Weights of a small transformer language model: 8 heads of 64, normalized queries and keys.
Each number is 128 + 24 x the weight over its row's rms, rounded and kept within 0 to 255. Layers, rows and columns count from 0. Numbers have three digits each. The size before them is the row's rms in percent of the matrix's.

# up: layer 3 MLP up, 1024x256, rms 0.159, rows 639-738, columns 64-127
# down: layer 3 MLP down (transposed), 1024x256, rms 0.0835, rows 639-738, columns 64-127
up639 030:149147174139144114139155132139120132134136153123120146112190119126117123100141119142080088149076096102131139103113127083096106118126129135124161125098185165133145110094168133116129111168170117
down639 038:108101122138136133133117143093108098133132114151135118115145121128150107169124131078147140127112112127095151160165103141154096119085162112121108102110111119140131158133113187138141174150096132
up640 025:126131098120132172119093143076124114159144146134176141167121126099111110165144088106151116129117117117118114121141163134164113133160141195082093099108099139130159093170145127167130074077136116
down640 028:117113135087098095144100118137129129171140135110089116160122118103119112136159118110122147138095121133153110111107131146113070169130161087156134161107114076157117140148112135108124167121144133
up641 026:090128125137144151183138119108090148098136121105115121120110081150123137116136134138123125140158148083169158178143144146134121142164137138095149117164141144144155151136150072145099125108128167
down641 033:134155116146144117115129169154128106164147136100084146116150121109088129161141146115110101140127122161166114113116083175126122099112121119147117148106108123142115110137116120157123115116125132
up642 045:138144139115102123147137154139087142163131150185144109098120127170105095121131131109137138128125132053178159169151149098112114093174155099075105135092135140134107105087148114139090166139155139
down642 050:152140144146155131128142134094182139133107129123160119131093133155146153112127130116115096105126087132107119108132117114122184119092112115201172102154133150141087121132124135124167084117115146
up643 030:116117168122142190152127163091102142159100131163149105149125087135173140156133129136168118113126126078093127106124126123072165145120156090149077097064128138107101120162169119142132129105071146
down643 034:122102152151120086093128119167136151140168172139096098103122199146148140117150096122145148128110110137169129167151151112132109106174135160082160109130165080165162164129092121143081140128153125
up644 155:111116131138103159133116124099123130106097121101116121153131112163141152158135099113101066103117143102133144111061156136138113144143130128133147074088161097103150097135146184072135129108135101
down644 159:069162126140122106165142135106151146108133137145139149137126137150130144120138117150103131107109133144092135102121144143117142140162094143113126115109143119089167112188140139090153144141168143
up645 039:125148115164117124183117137143142181133124055134148108061131059126137131133180125089106130125161113145141075147127133135133143127113134123143130100104141157116099148128105158162101133123125137
down645 045:151176165138130131152122087138139099162147117148147126170143136116123149132100135112163164149110140097141159135130116137140104110118104177118104126136090152091129077165120160148127160130114142
up646 025:102108144103106162105118086147136136149123123154152068119155127129132169117147122094100108179127106159073163085112137144103099137150187151140122162147091153165121112103134114156124160079144111
down646 032:143113117153160106117140117151131178126113161110168189157100137136104113148106114136135131141107091129130088122095081136162142118142140113105123141123079131157144141113087163123136116123116106
up647 192:151099103157164103133063150128115106159147141134121144151134112076124118125121139122120122090122119139109133120130155125126138132109099113124151155121126101131124123087123143120149169116109109
down647 189:122150113108154137132133103112100119132125150136144107108158125133168162092112120134148144152108141148130093097162120083153124150128128124109175147089114105124144108133149159145067173095127181
up648 022:116105137149106126165124157155088148157145147145153137100151144099136117152127128125138143141128137137164142142102147150126150132116134131127133135095120146106163146144113093134135148085135105
down648 025:123152122086128141114128156164098111156178130128102130149144159136151149114079094128092148119101090108097091094127100141136119111150086142139138138104134093145084109114138147113099116137078154
up649 024:131134095088104129138135099114106176161155123147160122139139116099097121139121097090170160109152129093118152143089106140134115134153151133116150174144165125132104149123123181137118155165149146
down649 027:178124140124144086148092145110167157173141153167108105116171133126159142125123124147152139101131127164093137137118130108096130158116169133132128130141125104083132136126125086125147153130141152
up650 167:140122080117109117113105123150119093144126145173088125108148110090110136159126184142136108164191104137111157124113128131085087138157167117078163108116143113123151109124123121121103143154065142
down650 160:131089092103146149132129119106116114172108121141119123136180134109141112072137183099100088103132142139125151102140130138118128151118163100128160115140147079113127160145130123154148096136136137
up651 165:136125137167124155137110131152131093129108130089063131135100115130124152117132147083137111135133118081156113132091138133136131130139180098081123066145117136100141105121119110118165104184164110
down651 162:111109141142117148143113144097111109059093102114127165138126104144135148139157153089124127095128133158117130141143118167114145138131122083126084180114128145127152120157156146131154122066118157
up652 029:145148147130147110138132141164090112130131115147168054141166155138135099134124138135140141109137146125146116154123121103135129148154117159100138110140166126153105106129118131168093168110154129
down652 033:101126148159084151127138089115113138144142121095092137152137135110159110150146114128134124144114117092094129159167174132156116137108111125157150124111098118168101149131137107126156117113132126
up653 135:096101108142102138119092137137108169147174104093117164146128108152100152118121091142133126116119146105129151078140134139106124094131103111084093103169135136152127097103122123157122120108132107
down653 153:124095114112150173116143107089159093142123127129123119147104138125134100113165112141132083147118102109125089095124150118161149121150118121118156158100138089097145132087132104094111118160123120
up654 153:156153130097153137119136111098197102118133106134150087152109116135099135130172106089101117128146132104121092081111173120116152147123126094136166134127114150162185154127151108105146143132104148
down654 150:131092142123133087120138136137091121157145119130122162086129091138091119150128161096151101102167121086127177155059125155105155111108138120133097131097094130100132118104086157154154154127094107
up655 197:136129140125132141094150144097134160110124138102122114103109104126181130132106141118143126113138137150172100144106074135123108088155126090110180113095104133116145094167109091140145132120149140
down655 168:070119128098123102170133134127127114157124130137122153154137150134115153192094154150123098126092135082121106139114132164127103140128146154123118126141127103131153104113098154133156113106174160
up656 171:127131135113092159134094105090181100170140125144123110119129100136127131107122130127158124118115099085151146136095171129122130116131160093159137071122116130168125114125133163105156122130155115
down656 165:110190134121111128128092147122127132143148098135119102088160095124058060127113161114144100105118114107074147117087128136120148111161149129162096141151145121174159128138131144175128131113115127
up657 061:115169116114168107145097109134100153113141107132105125145142120142118137120120128109183126092109124094137145126113132076130113184076151090144163134120115128134119083106181072146152127167106107
down657 078:129127147137125124080107116155102104109113157126094124148157125146140122121125210151098127118149116153101131083151108180139106107096116092108125102129106106148085135087153141150110156166149135
up658 037:115130130140136171133149130104137147160165070143176101143094109171131112130117094108134133138126090110097152067126112056118105136121120124113162104111096139106159115089151141146136152138112160
down658 045:135137145106117111105154123143115119149111137089098171104161127145133124118146140148137116128105130128109117130144108160144138125136137103148101157152154108162158148158098158108130101145117106
up659 032:098149148106089118125132192097110102104119130133148131138115091120123155162151134132120111098123113109136102141135160141133142122150137150131095117148119150118154136142113132103164094126093166
down659 039:122137114158127123118138104136137145136126127159146154119164139151125116120131144084112113106132118150139160164144162140133102116148132095189169157098147106119158179147135119121077120136119091
up660 033:121128188127132121126105140111128078090094112122125123129089133117126140142129130104149122102103158148069129145105132085133125089112105138142121107114136149119131075124182105120094169112144111
down660 040:134138120129110127173090152146144167112103133108127118122150124134118106117101141146124091155097122155152117125151146110137143129125129090136109120125166124160154120132116106133099133173133109
up661 021:109102100126157134113089100067119135130150104122190092123156137159145088111139121098109130136136144093131113085086118097119135115085101126143121093143130147130163133143117070140130154155126150
down661 024:116140098139076107160094149164125137113126143136109131120147125107058128112126141106143130078137103169124119181124096110156125137143133156102148181139143121150084123134145186125150106108104126
up662 027:133109075145119107131095129065149118127117137186113065122134137097133131105136139119145134155108129121121129128109175095144132156139188124091134149131140109097126107137106122134122133088131140
down662 032:087134103155117172144122136144149111129131132101125117113117160161157166084121140164119148079131137112119155091132171130131144145109159143152121124148135122209137121140172129103137138134120119
up663 072:109113140117072167116095159115079094082145145156153107158134145109091092166156124092123170140123149138111159114128119163140156138140186142110150105140106108108134154113114146074096134134118117
down663 120:141132157139146105131096166097103123204138124140110161162137079104170123166144087113144093143114138148131140121158141112151152151130107144118130134135135122127143137129063105097137148137164122
up664 019:131145123154154157132161128141051135147151101166133114119195126104142161128140109129112129114113110101156113098121149118171167154098153134131154101151129081155112143107129155143095172120108109
down664 026:096177124120137116171127114127128126140144133131071119143117204114104131105126182126134118136103115169156116159138113100168083129119142129102134096144126077136137105085089128108140121130124118
up665 048:142136138132133160173113116126143092077115167173133068101165145139103087154124128147127170168116121111152098146104127159126128112133159156127145087134153175101097080113132101108117154102097141
down665 062:162116133135088147152156094086160128133124107107118127074132129139150139144179177102117110131126152093089107067094100077117113150108122129129147165138100143145114168104159140101106114061163130
up666 028:136111135145148109164117133140093119149178168087120100130131133161105114174143176109141134152117119110124125173112159128158163151116181135148071126126165122132110119144124120118111117103123141
down666 032:148105123132066160176143096139159103153118118090143130119071093148104139123108114108102126169110133112113107119133113112143087093146155094134118103094119169134159148144155144128162133153166131
up667 061:143097126124144165127104135107131140139130113129130117130170110159122116151162100128173136107121190120147150113147119123159097109115125127120134105132129110122143075160141097144165107111149126
down667 073:109134100118169148149175125135132141152103101106132144126130095135119137104130114160126061149099181121121105048148154124136131125114125132142087138137118125175082108109128072120106137157106132
up668 035:158153110144162107132108144090152154144154130133130137141137144106120137121128124144123093125141125100120134138114117083162101145139122105142147094125107115120124103146143093161150127117148113
down668 045:095118129122095135117129126160134126108124167158164136120113109124142138133099098135123125155146158124120185092114112113155134083114164146142087130080106154126143090125164155179139118134110152
up669 031:140136087149126147134081133089138157122147104159128139089134120146135119152135127152169156121117114128156118105124152119120122123112131135118119099094137079141150136095186084133146113118087123
down669 040:143088102084109136119153126180072097083144116121114090142147102130145100118133111115091170124082112097109151107163104123128164098120105209122106172128145138112126123149130106134102154109180155
up670 191:097141105079145117157125095142167150154146068136135133145127137126126139095117118163146103125155151148146144107135083142133091086128084134130107146117119119135161129140138103155159131115105127
down670 189:098167124139127117181177150143136110123162120179104118121156128151104125145167114135164148163101112131134081137113100124163110124135136122117149137128087116142135124126111132124150157118136104
up671 029:116115108153137137116135138136097091135118125136088128121109122111130086118143155092130120127153144084120171108131151131146107139103165140122106129126142119057127098135152136135129125102165138
down671 041:155115162156149111140123083125125136135101116169164139130135159114153113141145115124164098099105127149134127061158111089114100159133099094113149128124118126145146161131104103132086121139172112
up672 022:141124181099125155106145119134120129154130172127150129154125111136123127158107071133160090137165180135139124098144134118106145124124098128112144073111141121152136091142149123179101147162134142
down672 027:148135134146137126072127167123088143120144111138091070117140119150194090153138180162155116120070130105138167117126155143138121126123142118122175134146145127109101112162144126115141132123112145
up673 028:129137092069141130154127175166137164137129120126133115101185111122120103121113117114142155054096130107118158133086105087162111105131168115126169140129123082144134121154156112156114147118120090
down673 037:121119152151167128104109137119114100108136125127114160128086128164090093165061153128106128137109149138138149106139146134141153110123123112124118117114164128130145138113123127122133138127102104
up674 035:113141136102168169145115138121112133149120123125102146111156120125068129114156089127126149189136137109141107144134148124092094082099125105084147109150107121147130077104156156143177176076120129
down674 044:172148135159097124124099107106135121129121126130156144174123135105154133122148161145070162107094162136136136117158115091150122125164110147168112158138180144145091132143146117157125057142097135
up675 054:127105097141121111165142155083112152128157123108092164147154147157114131084143135141162071139130132131130187113084106101124129118116114074111135121135156092121117088106122145108124121103159129
down675 076:124117127119115118142143096199146107122154127138139103122140121130164141126092139143101141150081141165153113133128106108116142124110123130102158121100115131100099111115120106127163120159150119
up676 033:111149111119120156100092125119113135121111076149153132133120106124098153120149098164172144092141120102130143153159151118125103147155182111125115131132093132120128144134170120102132129133144170
down676 041:109122141137127110137173109145157114119118140131087109130131145134173122135133114155131124102137109114143126148074179121136123101118129138103112113138112119093112181150128109133102147160081139
up677 203:113102154124104148136134115136085132132121140090125141148126125129110140149105143139135136132144110150115104176130135120147183100129103158144127111130142099133099134130164118176158118116172150
down677 197:110181135122156116130124116097128099135119085122143127165119159143145141089099125125090148155099148134144151135179104099091148162153128195152119125140125109110134128116152142131099128118137113
up678 033:140156154082117144130093157101084091133131156143121140132113150140156146111096108105147123107093144109113091117121148106138130111093114121102112147111154102121088133155121141134140154101061117
down678 042:107133122143100156107135111161100159095150137117158138119093144116100119165175175092156141130110111154152134118114131124112142109115125121102138087107113205151149114149113139158100121161185118
up679 181:121151194107154119133117143146127114082142116131115158169140094138085095163126099109120121098137098103105127165108152109138113109157117101080137099100150092134115150115158164097121134102106096
down679 184:115122138134118110106137110132147113171083094128128134118100159150088147074128105137080111103106120123122090163136130142134115147149128117115105133126086127155139127114108152106090134111173115
up680 031:139128145140148148127096180144113151095113099095141111146130107119134108121121144073128073078113167175145121154115160118092143144125148116118119130132145106110148146097140091105100107157157128
down680 036:126172141068133124104134151189115156118100130108130130117149140150112125102108136162188153134117160114124120088125105147146151124143118153143156115145141117142099101125081149132166132136122105
up681 129:107167143109091104138120149126090104123117066147111129123150125083098114125144102152149149132102136125165087115158124142160130107144154169110110101133091106105144123116187125100115108104115083
down681 118:155090094100117139147168097144140155126104151097148127149116146142104113043147125137137096128153135105118094134148127117156140156124128149181128109164129130140095121100118125126113125090141110
up682 031:123105155097134152123124147114106107134151090122199147101114088132121126092158114069122149167157127185149108094123164086048136084150138095115107153148126104136109097108137114125129133142168135
down682 036:136156144171155117150091166140111134093137141138115110149135125164124186126127183165135105112072107126117125096189118127112135081105103141124130138137090149107149156193132138146124133111118143
up683 027:146102103151100111139126152096101155107151149129135093151124114175097135124102095119103114149076146133137146118150108100154104120132116121114180119152120131153150097110088137140120161171136132
down683 038:135147101127101144105084125097132135112110137123135114132163126109161098142086152106095135133153140123145130136149137164097194144145119124130130088150105126156111141158151175113149091110122102
up684 189:106134109119129171126144152115138170140163103112128183106116087138106127122111143116135134090156132131129128143126131154122134102097164132095135114108110136122092095193108107099127141148112122
down684 176:138149172112127086111139139159119142155165070098104104134154143132154131108071139091084118115105148166148126179126158099153146164121110109174138119129161164136078126136130131120147131122102094
up685 027:111107180134125137151140139076135149129144143122144160110148049151120154142142100148133087102117182155131088120102122094112132152123119125132128080132092124129156120145127112089147134135091124
down685 036:161133148139121144120150183115112133128133176119161098131126147163122120112152159116176146141080151068095108130146194121108106092111139091136106095118117161111104117119132129169110137149156151
up686 044:155128100172133153138077095113127104143132064094137089077157129141124099116138109118162129085130107148085158088104159138090138117117112172139139100135145168130155087119140086132138119150148095
down686 055:156118104122157160154114166136106154104112105104123189134082142132146098155172157153131139143123122155097114127087143114154156110175143138131137177150124060112104141121148134102125071107141138
up687 031:172132136161119139120126113090046117152146163108120102110156137120100111109148113105149102111140115086134097123112160141136126174158177120096134155167134140084130097113149101095095179125164163
down687 040:122125121150169156169136120102166122171077108132104153178138101171178176130146134156110120109123152155133105148135133108095118143140082108132136162109107145123112162120106154118094119129171143
up688 027:111118133174157168146155122124100121131143122098163135145108106156115165114108075130092130135127106123137169161068189133120103111150119151127163125085118145125192135096133146131136117134134139
down688 032:122154127107130071105136122142098106114122074120134090102138112133154118111126144154156091124141129120112110072144136100169101135120148128131113153125105132130094150147086104135116146117124115
up689 043:121126154150137116169109135126104176118153090152133113093105121137136127103122098125148113157188151130114150109070117123094129142128128144096144125101117101161128105134136116088137107135131070
down689 056:094125110139084104141128120125116036136164118112113106164141122119157085115103149089103153115146111152111149137091141119122122118119146058119159111088153128152128140143170118122151150081133142
up690 025:090136168107168142124117117102108129118146114112123089154129155106151095120121158117071140116171124173159123110109133104131110177118139088129098082171123113182121125105141134148134163152131096
down690 027:135122141128100132116136143093137136135110111098167178151154123159133111150116140126134119152089130118123100141124157126136124139098130129122119121123161154096118139117112126110115139113069145
up691 192:107142110134162082140099114123120099094184119106078129145117138129113126121142146116148146121111087141144161169132138124150127168161120119129131180084130127126130095152114139092160154129154157
down691 173:109151150153161082103115096123098102173095106100092124123182145158143111146086150084149152118166131106140163109112117088136134140165141124163131122111138142068139102143118125129130133146153131
up692 026:124102164127108092125146158125116122144169071107169136126086096163137164169161092097133121133116128147124105104115155130108086122120123133129096137167132137128113125102102108075122131109116106
down692 030:135165118131097155153137053102148143149136139117135132113147128132116092098195126105086104135122110119085166126116079116134139139080145143102143128146103091148156132145121162160141132177133112
up693 214:143144124094072141117128157085104106117140147117144173129154142150117137145137113118150142112148116099102152105128149137142124182137103132155126156136100121163110113122142084088150094149154130
down693 189:080094144125095157132089103134130088139141137104121133122121140149130134144150115125114091142177122144103160168135104110158107141138102114115118103074103153115138129140154097163076124140095117
up694 163:122123152149117092172111112164105106171107145142147111151128093150131154139132145160155134115098120102099131106115132150088149133124117116131097141130140142094160118153161125154099113147110147
down694 143:141135100125117165118124152097144127148131120143110133104165133107190124150161115160163118158100122140139110116118147143117131143111082123163113122099138148095128110141149140113096107119142105
up695 034:106145119146099164146126094102138093098162136108112160120140119132154120167138124125145081164139108138148079133086116113135122139148155164124167095160126120124099097112131126111147146111106115
down695 037:109140137134107126103149109125151162172124111136145146151099124143170129162130150089138140134139106079132142103191121161144124115135132101168151160087116112134121133145127093142109140119112169
up696 056:172122166152186151165116149106123146113152134078176147160135080155147149109101114115114117175067148088134164121095122072157168086151116063123084113110130157106118102123085114144149156120098121
down696 065:137141119134140141122137093180080132107114113105122074091163109129109127148163094128169152151145120159143128123122125123125166153164159105106140132111132099154138168160169146081121126137138147
up697 043:119157081086134169085125114102118148124139149146141116099108112147116149140147125129175086119188111115134115108118157113134161103161107089106122105145113112113127122122091136112165187096116151
down697 058:162114123101129124173127128146152103133121087119087113152212162117166128122106116139125116128117136112161131109109112122118100112153137119138142133185126143129176165120135146144152116120153105
up698 029:136172122120145120153127155089125108124085109157126078133133122177138106142155101116156100129158147161137109091129164148156159158120144146147146080186178097124149166135152123178119089130146127
down698 035:114119114121093170106186118117096141130113161140123103099128139086107111155113171161113142120141111113124132133139112131092109144143094132139113162127102090097160117165078162114110112104086110
up699 191:130115138113121156133165110116151115137132185112107131126146173125140167113137143139165104135168117105141129115109102114116115133101143133131135145128146106144166092139190126151079149160150118
down699 183:104086136078174141095153139135111112138132128112160128141128115127121105138118112123106124155180100112131166162144108114124126088085116101139115101127124113124148120146127140117067154145124120
up700 028:119129152113099132134159182107106162133149140149128115173162117135104136120108141145122134085133149122124123131117135135118119130139141059114127142118124092066122104085161086165116134147112084
down700 036:089103140118150115134107121138127139099093135150104143115110156084143109102125195128081162179097130152071109137166126119120131121145170141130092148124139111152119131104113096161110161117176114
up701 193:116123175167109104123112147116128139124165175081160172129189137137146128130088145123117098160134153094189142152151149121132135110108125092134062102079156075128128111154151157142115145075098182
down701 175:151095142185108102086125162155139094120123140154132183116134128146135109102153165122142159143134140147100128157134113130097148149131122147099142111141113127154135136144114109137123117137129082
up702 036:130158090075119140123070140142129111106125099149098078180145104136182102124112101134147167083148118127143105170117128113102117131178102120086094147102118117122143087104137125139140132111105076
down702 039:110116112118118128139142134157083096149140152094144182151129126124122139151126129068104144159110117062130119114096112135162106133141114113121142109121141179098101128101104120129118113157138141
up703 147:125149167111131131130094121186105125134150143090169105160145130163176105158109100149174093111122137151117131134121104106150082095116121152100138113140127135131135148125117161096101118119095101
down703 165:141137095092159140113157144126109115152143148147116106124119115106150122131168136168131138101097109162136127108126093159133165074136142145156161139115101132115127159117171164123158139151115156
up704 026:130109153129086176106093128137108110097123090135144112119125101109132145146115085146148161117112104107162100116097135154103157156122174175109129122124108146149141135101115105126115131144087131
down704 027:143133120122136115127153117118145158137118125135123111082091114130152117141123175140097117152089157116175153154119124110139149176115129145170141145130141143141095168135171134125081160105173111
up705 185:121127120136144132146126157112112101083160106128145095133134085178160128115177104126136150126107152115121094141109109138157123122145115121129184133105078127144150094102110075119181115147120127
down705 165:077120133149132147136142129121096126121119135129097129162112082126185141134089163144104137142133117102122113131099164166138120075145160105176111168093153033099129129135147133096133121151151108
up706 022:082116108144146146128121135118121164100126130154146085161165129181101159153120121113098113108068117133097164156128167106146097111135132150107107106106127160150129133128141169141112128133145134
down706 023:107129098105131079133142140164102060138122121109078139064139170129162105127100118118115150107131151140121130137145176151120158133122112127155130145118115100090115113145139086190161125118154093
up707 031:111143158128123125160090134148099111119143087165146117129152121134101112110128137098111139115101114107146091144111127149145137136099131124135138092116129094126122122117226107159118157146120100
down707 036:155141135129141083154108121091166141133136201106124123124125174148173086119139145128148132137088121149108128132125093124128157070125112134105146148097102133094104165133102135128114141097124117
up708 156:134102134148128107131102137134130099079100119152159108132146133128098143162078136100157110092105142132113129130101143154148109098156161102154144152117083126079121130152109143184136110071108098
down708 164:091111125118139134140170128120148115148157125112099111104118085111131136113152111109112097096140121129157126149158107125123087158106135144126129141095111169138150137096112088118117169084132090
up709 184:154123137163127088156151089094137184114153108110114172145125152120134135129135122104131116146114096126079137098092166130077118111148124093159120103151138104117137125124156153130142113121134107
down709 169:089092119116128173133103099123148111152076124123107093131184133128144117144155100154143143123150137126126113129131167155120144120080144132161159104092134160113121158126092112127125153152153142
up710 146:094138137157117129132101180116102106152140104091125135096108137149127145064120126110142084141139067099117112107069157103122141110106148093147142099134134124160150089140136162089174152109128089
down710 150:096164145129160127131134116120121106106121157165088125112109109110099142114155126103143127156128192131167128098109138093130138098157125116104150108119116131138136132133117122061161100153127110
up711 047:131141136116113099164130158115120125089098073140135133167108102109116136117121136173139136132131149114162161115086163136120095097101141134125131161130132107104150086139153108195155090127138123
down711 066:101120123142131106132143135140152121174122138142092103132126128111154160106094110129094114129125143150101114123153122125196142120150097129100140154131126147103122088139106117096113132128159113
up712 174:127136156072133147137158078139133163135124143102159089128147181110111127159137127113138136143138152131151096135119178143158122098134139140190120115111123125137127139124108104126086125117133108
down712 180:104130110129148150100180112124136120141112135137122107104100081125101145156121139146108101137129142113109117139122112160140093152119124100123183117135114152112141115072114092131169163103124117
up713 162:162139122124108129158127141118118185134134099103132185110118117112134115120130093092169097134136160140160120076151135115104126131118143158124163132168133133144120128086136148131137136127115172
down713 149:099109143159151115134138156146099143153094144134156135118097111122127143127137126104129112144131202145150133107109097100140148133113173134127146125147154117141135114137157071117109139154100153
up714 024:138092096102148111144107124093125092120123130124140109155087151177132150142106124150127159155133126145126155120083153153168121111169146115107133141092142129131150108167156091113095154141130107
down714 028:119119152134114085130105117158071112145161081129148134199136145128084136104140126129154137142123118102166114093103119124143112126150144061111148111126179127086104180092100111146107108109115142
up715 040:128100173148129169113148134144083146130083147118183090136156110142100117143111104124157121077122125112144109119154157113124115102124162154135119072138087184104181126095116164115152128112097115
down715 051:146087113098139093106163105126100081134124108113130177152129109120110137161082099102108117168108153127089129127098145133116125123135137129143170125124147129134112124078099112131115125142142164
up716 032:121153125127157125119128154066094110122130113123131130131131123152109172123124152146125148142120097116124119158133131124132128129158156089125125178151112104118136149137144107122168156145084129
down716 040:099129122151125136157117107123124134145156127141144160182126171156094122148155157128139150127137099117126126112176101125081189122158138150146139129166127108112067130132138134139112115151156149
up717 026:137134130122136095103122146145101144118108101109115118181136111104118105101136123108123126148120142110142156154156141104127161116095146182135118127099096103124136130075137146120097139128151122
down717 030:131139107125118121107151114135159126098175113119099097166123171112145102112175118117147140145112106125142115126103169123118149157133110142109120154106114129159124179137145110146078107106104165
up718 192:107152116082138079182129096088120095117108106148148132133121102160139133159142100110123131108142125121083135118105099127145085140159160111108158125141123137145144097070149115127128098144119121
down718 182:088079130124133146143142115109139100148089114135135165161128111154168142104144111111127161112096174124128139107124158125130138142154090101148127125110124147171068099108174145128093089070140103
up719 193:142142107147136140098179100125134127123107144171099121094089144161129118153146127127139117119119184124128133140122136170105132121085126144158102107163121104102153122094139103100128113137154105
down719 175:142161129094091132126109170194137123092103148146119111113134136084126117117132173128114112130112139090143159119105082120137173102132140150154154151102108128118147172105112105120139111123125157
up720 044:129168124174146145096132133141136124150154142114109128157116079152118139135123166133129122113112117122127152127124146140137141107143131122127112139131128087179131114098094118146129170100095077
down720 057:094152100124110140132115147106101093133132122154143136124115120125164145140136155112108124134134106120131150112166128137126102115096145132126140138140171115075117109131189119118100113144125142
up721 037:113153131127099084180143127105133097152127107153137133111130150129100131133124120146122135109169109083088124088113112112074094122107117123121141105132138140123155118177154152148079128082154133
down721 044:138130118153180107110108094153077120092098148094153157133117131108104134148146099125139179178143114168149155122144124149138114119094102117107109156126124113083153149137158121151138150126107159
up722 046:143162150137092098144119141105144149079108119116158106109139125092163145117120162144168095116142089100101141129128146111126121097151094088092130132120103132141152083112097155163135127127152156
down722 056:103142175145140114098121165107138090140127145139108107125155117137169100067165136123132156086165142153132149079133117132106122153102101140124169126132140086176112146124119125138143139158154092
up723 024:113160115101130146104109151135122097155127114082124144168118141130102070123120117116107126129091132134124131142164142137138164163104117103099142121125140144116126119146150113138134163126138171
down723 031:140122168061168167110120148122167150122125123152111123114166136100122077131137137161133118130128127152132158113120135149146153075124168099154129119130131140114102094112149120126166111150128117
up724 029:144130176108132139149111130109121059133146126144149144135151127126100149110115096128128114125133164125123103088118157145108091118133122136147123116111104130121155128138170139178120130117143126
down724 039:113156141110174070139190108145147118118115129146119143117089132123196137110172160151141111099127135139145129144152108107161151113104133137088117087091141174133161145108141175160125137140107139
up725 055:117110126106149151153099181138158131104106150126128112105067139174127133112141112102138183122096152115169158130100154148156087101165136060084125104116174131121159129153139100115120134126134121
down725 064:137127128136120104078190133118157067147125195090119122148102102112136123112158073120124078117158125113117103099109137130113143120132127141145142153121124148107133107151110128148130112096142108
up726 193:138100126121136130104102183110155174123139108164117147141159089081112155116105161114153110096110134151155133140126138100117161137112171122144154181069130110093103109100068131098122121149151120
down726 174:139103116178154103146120155137171062161149110141102130152179144129152140144162152121095085175123121163108151083101154121114071158105117075153145148131160138134145166134149125130094171110137105
up727 040:135119114145145107134161104159092139088130121075130162116148091147131116110120115168153088130140091138155097146123153141103155151097148162147084081164137155146167076105128121125123097099148151
down727 044:076084164133124090122156125086146135094154135129073144165137135163152128159140162145134071122130140121131149105131115095100151109091107138147169090126122154135124121147114138122131114129108099
up728 044:140118131173144147120132157078126140147163143161158102150097077109127166143125110148136167099163143096123118075069164138125124100157090135080153089144116095139145075132155113137128152106123128
down728 052:118106112121159084098131142129143115148084110110107164091155186153141145123089127114155135145119126098151123122130133080138100111108120165131133133152155113100131144123094132091133142141096111
up729 162:091134162154173106111158115165110142131136136179148186128094077154151097104101153093139077088141120138154157085109134119136143104115150139096113139147114136143163089145110126143113128107155124
down729 164:138124160142127181101157133146132118132143146145119177099111111108139076162157102125084156132164087121115130140106123108116146149146116100112134130109134126140114114110120091132086156133122113
up730 174:137117133170165120138122121090101120093139154125116104116087121117122157143142156140144146142139089114145142115087144123154123092114129100179124097165135129163170139107149170090140160113135165
down730 165:141165188094138110140174087200113115165124098143089135127110119140145141137062129131148164089151151118150152109137137083127096128138141138181116132134118141156111141141132106156141131137129160
up731 029:143130106135123093196118113114101149118133120142152107132164096184138126114115167116136155102111115155139118128109165187108133090145099103118106112077131109115181131164158117176128141182150099
down731 037:099140170131119123088159111070160131148149153178173129140114162115111112083121124117101095096126108145133126146134079119087154147167186149113134157141160134104112153127168126129109135096129122
up732 148:140103110127119113145117146073124095095131179130113115166141152166133099116163117128115171156113084137137124127118165143095093110133091162141149113168121146074118116118135124084123146123145108
down732 146:095115114112116146146186114052108162114123128147087085154136149139076151130122133104124103134145210123143138132146079123084119120134141127115126125153095152092129122178158134117174100154150158
up733 173:130108134155125097176125087156151139105137094142142123106105110138137135115106128113113138139175152129130182115093095103132133116104108152120146093118145105142114138126166054135137142169119196
down733 165:091112164143143160084136127088167109177089120091155147167115172108076093141122132113134138156108110138176137129148104128122131115152134119138129107149175169101131094095106110104101128106108162
up734 037:152108107106106107120126121141122158128132119145153143167101118127095107106069097136151100161135152112172125130125138103121086098108115120130158101153109112113153123135131112174121121109127147
down734 042:103117128157142151083177059098109119074155145107156111132097158147101132153147119144137160155083136130122142109141115084123112141125173084121169180128132118160126135156127072104125094110097103
up735 174:121126147186126125129210124119151129145125122099081144131125127143145094105123075108148134124149122160116110086145141126137119130109112109159138142162162104151161088112122140138108175119174116
down735 157:140140129152151085104112118145108081120109149116115128106117105142108142135124114116104111131148101141141124148166119116132104107155115116156157161104176184137106137132164134158136091089101137
up736 199:156102147151122121108103139123130137126132097140146119132123139114125140074114150134129160133142141119087141123128125104148171121148121143144112117121129113133141088117090147118150125164087159
down736 165:161170121119158138099115139099136095131123162172127098161129098094109105130126117153138141135107129133157107157129170121122139163146112118085124142133111150115104141164124159150114124094115114
up737 043:124126133119121096086153136087136141149130075138129094126139118137125157133170097087141137201149125166144143096121119089133122146119135122145122132155126116112099097111130103128095138115106125
down737 053:107132115088136113141106172114128126122108156101148126121118143101129154105134116146113157137128136119143133125127156137140158134130107139187123138110109135119119140149168098139134113105089117
up738 029:129127121149148130139098100134130140104158104085111146174111143168070151165104131140096148127096134143133150129118149109082103107152142142156159141134134161118158106114124123181099083128161132
down738 039:084132133102104097172151153145150133151117166127133159104136121103116136124118093148179154104103122139122156129166118116159150125091124130069137088108110144062132151132099109098096102100120153